{
  "activation": "tanh_gelu",
  "qk_norm": false,
  "optimizer": "soap_variant",
  "beta1": 0.95,
  "weight_decay": 0.15,
  "seq_len": 256
}
Each number is 200 + 40 x the weight over its row's rms, rounded and kept within 0 to 999. Layers, rows and columns count from 0. The size before them is the row's rms in percent of the matrix's.

# up: layer 13 MLP up, 1024x256, rms 0.0901, rows 650-696, columns 192-223
# down: layer 13 MLP down (transposed), 1024x256, rms 0.0916, rows 650-695, columns 192-223
up650,108,286,246,217,138,172,239,210,159,226,294,182,172,228,226,147,128,235,224,262,149,168,188,178,186,206,203,141,190,171,238,257,180
down650,109,114,160,232,181,176,132,236,278,198,168,212,240,158,128,220,205,196,177,134,220,211,231,265,182,196,237,192,248,159,88,229,189
up651,102,145,188,221,201,154,278,162,165,141,117,139,136,131,230,197,264,202,252,195,213,226,153,205,126,191,217,146,163,142,109,216,224
down651,103,228,192,335,168,204,254,229,182,247,170,136,215,154,250,202,247,196,206,153,184,236,205,217,193,252,201,284,195,104,266,166,216
up652,096,177,276,143,259,188,283,225,174,238,210,204,195,170,159,179,242,174,251,168,277,179,196,160,197,240,195,180,182,174,220,154,176
down652,098,226,164,210,190,213,212,230,239,260,159,163,182,198,158,211,165,189,117,199,149,295,194,165,182,205,126,206,219,115,243,255,255
up653,098,235,175,156,235,214,204,260,147,186,147,205,169,219,114,182,209,158,255,196,208,178,187,162,152,197,180,151,214,184,249,188,219
down653,102,216,139,153,171,238,210,132,197,170,214,203,175,203,210,264,244,155,146,172,186,140,67,239,260,170,227,188,224,78,235,260,203
up654,101,181,188,196,289,148,235,199,235,200,227,194,179,179,206,144,181,190,198,168,228,172,191,189,161,322,141,228,234,201,195,205,187
down654,107,166,168,164,181,228,193,165,208,246,155,211,303,139,189,148,186,198,231,193,315,199,186,136,189,208,282,204,177,195,269,294,171
up655,102,185,160,200,273,151,207,136,198,142,194,147,188,158,189,271,157,229,234,257,168,158,187,122,197,190,234,168,189,154,208,241,140
down655,106,221,203,201,201,155,149,145,196,150,227,181,200,248,197,169,198,204,203,214,159,141,171,158,150,186,188,221,214,198,147,171,218
up656,093,229,186,184,193,261,237,203,155,133,271,209,160,204,188,143,225,220,238,254,172,172,251,235,176,244,188,132,236,214,168,187,209
down656,105,211,187,216,145,201,213,213,284,262,206,206,260,250,194,241,120,191,181,190,129,253,199,210,211,222,257,205,214,188,146,199,253
up657,096,230,132,172,203,172,223,159,224,200,208,228,156,230,149,243,173,214,217,172,217,234,211,161,172,238,199,238,84,252,155,205,199
down657,095,215,194,170,242,157,142,257,290,155,196,229,263,207,241,191,217,147,203,209,211,302,237,246,228,177,241,212,117,197,184,242,158
up658,103,130,159,269,262,237,205,232,216,199,173,167,205,119,179,179,170,236,178,221,213,283,169,219,242,252,184,229,184,216,169,257,212
down658,094,157,244,227,168,293,167,162,266,141,280,154,259,163,144,220,176,238,251,218,208,182,203,148,213,218,253,175,212,231,236,193,180
up659,099,247,216,137,190,227,237,230,245,149,189,277,218,176,214,166,171,227,182,190,199,212,249,160,154,166,162,219,135,207,208,226,118
down659,097,232,182,214,173,235,236,256,240,214,210,191,201,237,184,165,206,175,234,227,250,249,246,219,265,191,183,208,171,210,256,206,98
up660,102,160,171,125,209,212,199,201,237,253,153,143,154,272,191,200,153,246,256,234,166,277,160,171,280,244,165,182,257,160,274,235,198
down660,098,197,189,171,185,172,248,226,259,222,264,206,251,170,180,268,166,236,237,196,222,261,263,210,233,191,206,230,207,178,208,250,149
up661,104,192,186,216,218,175,233,172,186,213,213,183,247,155,213,190,202,194,206,214,209,233,232,194,207,164,174,183,151,179,228,181,251
down661,099,238,226,160,174,177,288,160,160,270,168,209,192,177,136,280,182,202,245,221,195,243,222,283,177,206,144,171,203,159,248,148,156
up662,097,233,204,160,200,225,220,188,129,209,216,257,211,183,181,166,207,224,233,194,156,150,214,182,161,211,175,163,159,225,137,229,242
down662,100,241,262,169,299,164,215,253,159,210,145,187,158,235,171,177,167,230,162,153,208,206,219,133,241,185,210,199,216,151,210,246,166
up663,104,217,276,184,184,178,202,228,173,160,183,188,113,198,176,159,183,184,187,201,205,178,183,176,219,202,146,200,159,213,187,160,270
down663,102,213,91,156,186,165,191,241,269,272,174,266,217,229,218,223,217,236,214,155,164,252,231,171,221,200,172,146,163,194,190,211,172
up664,087,174,289,203,268,162,261,139,223,217,246,140,208,228,151,126,257,159,84,216,250,236,183,262,258,224,137,195,284,199,166,210,156
down664,086,286,170,177,180,167,276,160,98,186,151,223,132,253,154,277,158,298,214,260,195,224,161,270,189,190,267,226,245,186,137,234,204
up665,101,279,176,141,192,260,215,151,267,229,184,230,182,207,196,150,175,212,211,209,197,161,189,207,239,219,261,222,220,202,266,222,223
down665,096,176,158,207,203,177,228,207,184,292,222,217,167,164,254,221,179,225,182,168,181,266,250,218,188,194,278,233,179,219,162,277,204
up666,098,254,212,196,205,238,231,176,157,130,187,189,308,198,183,142,205,196,104,203,203,232,257,142,252,249,183,228,106,178,245,143,238
down666,102,233,138,185,155,181,187,207,122,197,238,180,288,219,198,179,239,212,288,208,134,128,185,228,129,215,268,169,289,174,171,242,193
up667,095,200,234,183,283,186,237,175,256,141,224,248,131,170,170,201,198,114,146,256,215,178,136,188,277,173,255,196,193,212,188,157,137
down667,098,141,236,224,175,165,163,241,196,147,185,177,206,164,218,113,191,248,221,280,237,218,144,236,283,134,191,204,217,223,264,94,204
up668,091,234,224,214,223,282,233,194,216,216,199,274,262,212,148,250,211,212,248,131,149,206,265,191,202,151,180,225,136,199,202,219,201
down668,096,208,247,203,245,193,135,179,191,183,185,141,215,156,271,189,263,208,265,157,261,210,204,225,199,207,147,216,213,173,175,174,150
up669,113,224,199,193,225,210,149,171,214,229,233,179,189,154,194,178,213,215,193,188,250,216,216,231,272,301,153,203,217,217,220,240,128
down669,111,316,215,168,163,259,156,169,235,181,204,265,201,185,175,215,169,212,211,235,159,176,243,288,176,185,269,202,192,213,121,134,182
up670,106,192,165,239,241,197,185,165,232,221,224,208,230,177,181,162,212,207,234,282,240,159,181,213,132,211,171,213,153,205,200,191,156
down670,102,263,234,202,228,199,264,242,131,184,181,231,162,215,273,195,195,173,209,121,173,243,193,295,282,246,285,188,167,181,282,156,266
up671,097,221,219,181,198,274,215,188,214,106,229,252,228,245,158,229,174,146,190,189,172,189,172,138,151,184,214,269,141,203,210,170,185
down671,103,240,160,195,164,247,260,156,195,109,89,184,282,179,185,166,196,193,212,190,250,201,120,177,187,209,161,253,150,207,210,210,118
up672,096,234,144,112,268,254,254,219,182,153,209,236,250,240,212,142,232,120,174,229,87,227,136,207,223,164,244,163,208,184,317,213,157
down672,098,205,73,259,250,109,213,211,229,170,235,182,208,221,264,157,228,204,124,158,283,209,207,206,194,206,184,222,235,201,179,182,161
up673,103,184,224,127,232,196,143,267,141,166,168,174,135,249,213,206,197,203,215,193,307,151,244,208,161,233,213,181,245,276,171,245,193
down673,105,222,220,153,241,152,198,241,138,174,208,223,261,232,185,237,225,229,215,224,263,181,247,258,194,212,300,200,256,291,213,262,215
up674,099,140,223,210,223,170,261,209,160,156,183,217,244,129,188,227,262,245,230,190,198,233,166,145,250,190,255,208,175,191,199,137,222
down674,104,188,214,101,163,188,202,219,240,113,207,184,203,183,217,216,244,175,262,240,153,212,195,176,227,171,241,213,134,246,170,223,183
up675,100,189,219,155,201,168,246,227,241,134,193,190,292,244,144,238,187,248,143,182,126,199,183,191,261,298,184,146,262,179,160,197,248
down675,098,228,255,168,128,203,108,145,184,167,213,236,215,120,236,96,160,199,210,176,174,196,167,243,179,256,187,94,177,145,200,149,180
up676,093,153,154,202,227,153,254,182,156,203,195,239,275,212,205,212,235,206,196,151,190,210,214,142,202,186,210,113,155,202,227,136,278
down676,100,145,165,177,202,146,181,183,189,293,117,184,237,196,210,190,178,192,215,80,241,213,218,160,174,249,238,189,195,182,209,225,198
up677,092,242,173,161,144,257,109,235,220,190,136,176,279,175,205,212,211,199,155,178,168,202,229,182,190,185,192,224,190,183,87,232,159
down677,093,223,262,77,177,200,231,160,149,242,229,216,204,175,226,162,205,248,201,204,208,187,173,253,221,255,229,184,168,214,166,190,199
up678,115,217,186,185,227,240,184,205,197,165,203,152,239,157,199,221,188,139,171,177,225,202,195,226,161,189,114,210,149,189,248,179,188
down678,112,214,240,254,204,189,256,151,197,187,207,238,201,210,181,148,204,158,157,168,216,172,222,180,236,239,224,210,194,270,232,146,139
up679,106,316,199,230,144,270,223,231,222,271,180,224,171,206,233,175,246,207,206,207,161,235,204,195,155,177,198,162,165,136,178,207,165
down679,100,160,186,134,165,123,191,161,199,188,228,242,175,229,193,139,199,164,253,235,234,134,222,102,236,242,205,195,152,232,256,260,168
up680,102,272,199,202,203,208,229,167,207,155,215,147,138,146,256,196,260,188,267,205,201,184,158,175,182,139,216,193,185,273,170,233,224
down680,100,198,204,152,171,199,193,233,257,173,176,172,185,169,178,247,281,169,165,238,201,169,181,177,156,257,173,226,205,263,212,223,177
up681,099,193,209,144,164,217,258,216,231,193,295,208,248,177,180,191,200,125,143,204,231,194,176,253,168,214,213,142,129,205,218,183,268
down681,101,193,164,117,238,214,205,190,199,259,196,203,162,204,184,215,212,229,183,271,226,193,145,236,185,186,217,253,254,144,198,189,178
up682,108,186,242,239,224,266,167,178,184,100,148,232,162,212,190,315,136,190,267,127,268,185,233,135,225,198,236,206,223,184,111,233,200
down682,109,209,160,181,248,243,177,212,158,169,237,190,218,198,225,271,185,153,204,258,202,195,205,208,194,128,163,207,187,252,167,210,246
up683,109,184,227,214,242,184,246,184,149,139,187,198,202,250,158,188,223,244,218,220,293,119,198,208,251,196,193,171,238,214,237,191,201
down683,089,251,201,140,262,295,153,216,180,242,167,200,215,166,280,199,216,148,250,275,192,253,193,183,203,263,124,182,230,218,245,187,260
up684,105,223,223,230,228,143,203,163,228,187,221,225,201,213,263,164,206,217,123,179,247,175,196,194,217,293,237,240,208,222,259,176,161
down684,107,152,209,177,180,147,151,160,262,180,207,190,235,184,151,194,161,152,230,181,268,170,213,156,198,218,232,201,157,186,212,284,198
up685,085,215,170,207,230,189,196,154,188,187,166,196,152,156,105,191,239,183,259,104,258,255,201,174,181,113,219,157,246,227,171,161,234
down685,085,243,141,179,154,228,150,153,217,220,203,206,205,163,312,229,169,191,195,195,209,205,225,197,267,184,198,147,224,175,137,216,221
up686,106,156,239,237,174,199,181,191,141,192,206,233,220,152,154,220,188,162,201,230,151,225,186,181,143,234,240,272,228,178,219,215,159
down686,110,261,199,220,267,160,198,226,291,195,230,220,199,92,188,222,176,248,179,174,185,184,100,230,136,246,189,215,141,170,231,151,154
up687,101,188,181,148,188,235,239,254,186,273,258,182,218,208,280,194,196,150,182,200,165,168,90,229,221,260,148,172,171,202,165,192,260
down687,097,207,257,183,193,181,185,232,301,231,202,237,242,210,170,295,242,167,177,160,188,182,211,206,211,206,216,220,228,186,212,169,177
up688,104,151,210,246,187,208,190,205,221,230,199,253,271,246,166,132,156,181,207,152,159,185,234,190,169,187,222,205,135,229,101,175,182
down688,101,135,198,183,166,218,228,193,204,165,176,291,169,218,270,186,180,286,195,255,196,232,140,153,179,201,198,214,188,238,156,168,199
up689,110,215,127,165,223,182,72,194,210,219,176,167,202,204,241,203,180,202,170,187,164,234,161,167,170,201,211,176,173,239,268,196,253
down689,103,205,182,201,200,209,214,131,189,173,166,190,231,220,166,229,160,166,226,147,112,215,228,184,236,291,224,194,247,228,275,247,220
up690,095,217,224,168,229,236,222,152,193,227,194,310,197,227,194,155,163,293,201,262,149,224,207,242,187,227,147,196,201,179,191,186,161
down690,096,138,198,239,218,233,185,216,195,199,241,195,173,122,210,180,120,234,156,287,240,313,189,218,229,159,189,237,195,208,131,166,118
up691,100,169,228,247,175,150,193,177,206,206,187,212,196,188,213,169,228,249,209,167,215,122,203,177,155,193,99,179,151,230,195,177,244
down691,099,139,167,111,245,269,163,213,292,213,198,223,277,224,249,190,173,217,206,209,164,224,246,257,261,228,227,211,186,217,177,216,185
up692,117,151,177,254,176,177,155,219,200,199,163,217,275,250,192,168,221,220,282,234,205,218,148,130,230,197,177,215,173,292,184,194,194
down692,121,185,145,193,239,193,256,245,208,171,153,200,181,154,198,170,118,259,264,192,221,129,227,220,229,177,215,219,224,147,197,166,228
up693,102,121,219,200,144,162,214,190,213,166,233,140,203,158,91,182,177,149,194,250,258,290,206,153,216,243,126,206,149,213,184,215,204
down693,103,159,259,234,217,234,200,187,87,200,188,251,228,251,204,196,161,175,176,251,267,136,232,211,171,188,227,212,163,212,239,231,260
up694,098,149,226,234,240,181,230,216,198,181,187,242,249,187,185,228,181,248,210,149,229,175,193,147,204,203,183,96,250,234,265,147,179
down694,094,152,212,187,177,139,190,211,203,261,157,224,123,163,202,194,235,270,240,214,230,251,229,243,234,208,185,121,227,122,135,187,209
up695,094,208,224,232,209,149,184,158,239,173,266,179,199,192,136,157,188,210,265,209,203,113,224,161,247,162,195,224,216,195,169,240,139
down695,094,161,177,111,220,126,215,162,114,198,215,191,149,169,197,259,216,201,172,209,193,207,189,180,171,258,173,231,107,290,233,184,268
up696,096,217,254,163,217,220,211,165,126,202,197,146,239,228,226,125,195,188,192,217,184,229,155,103,184,180,139,229,259,249,187,229,167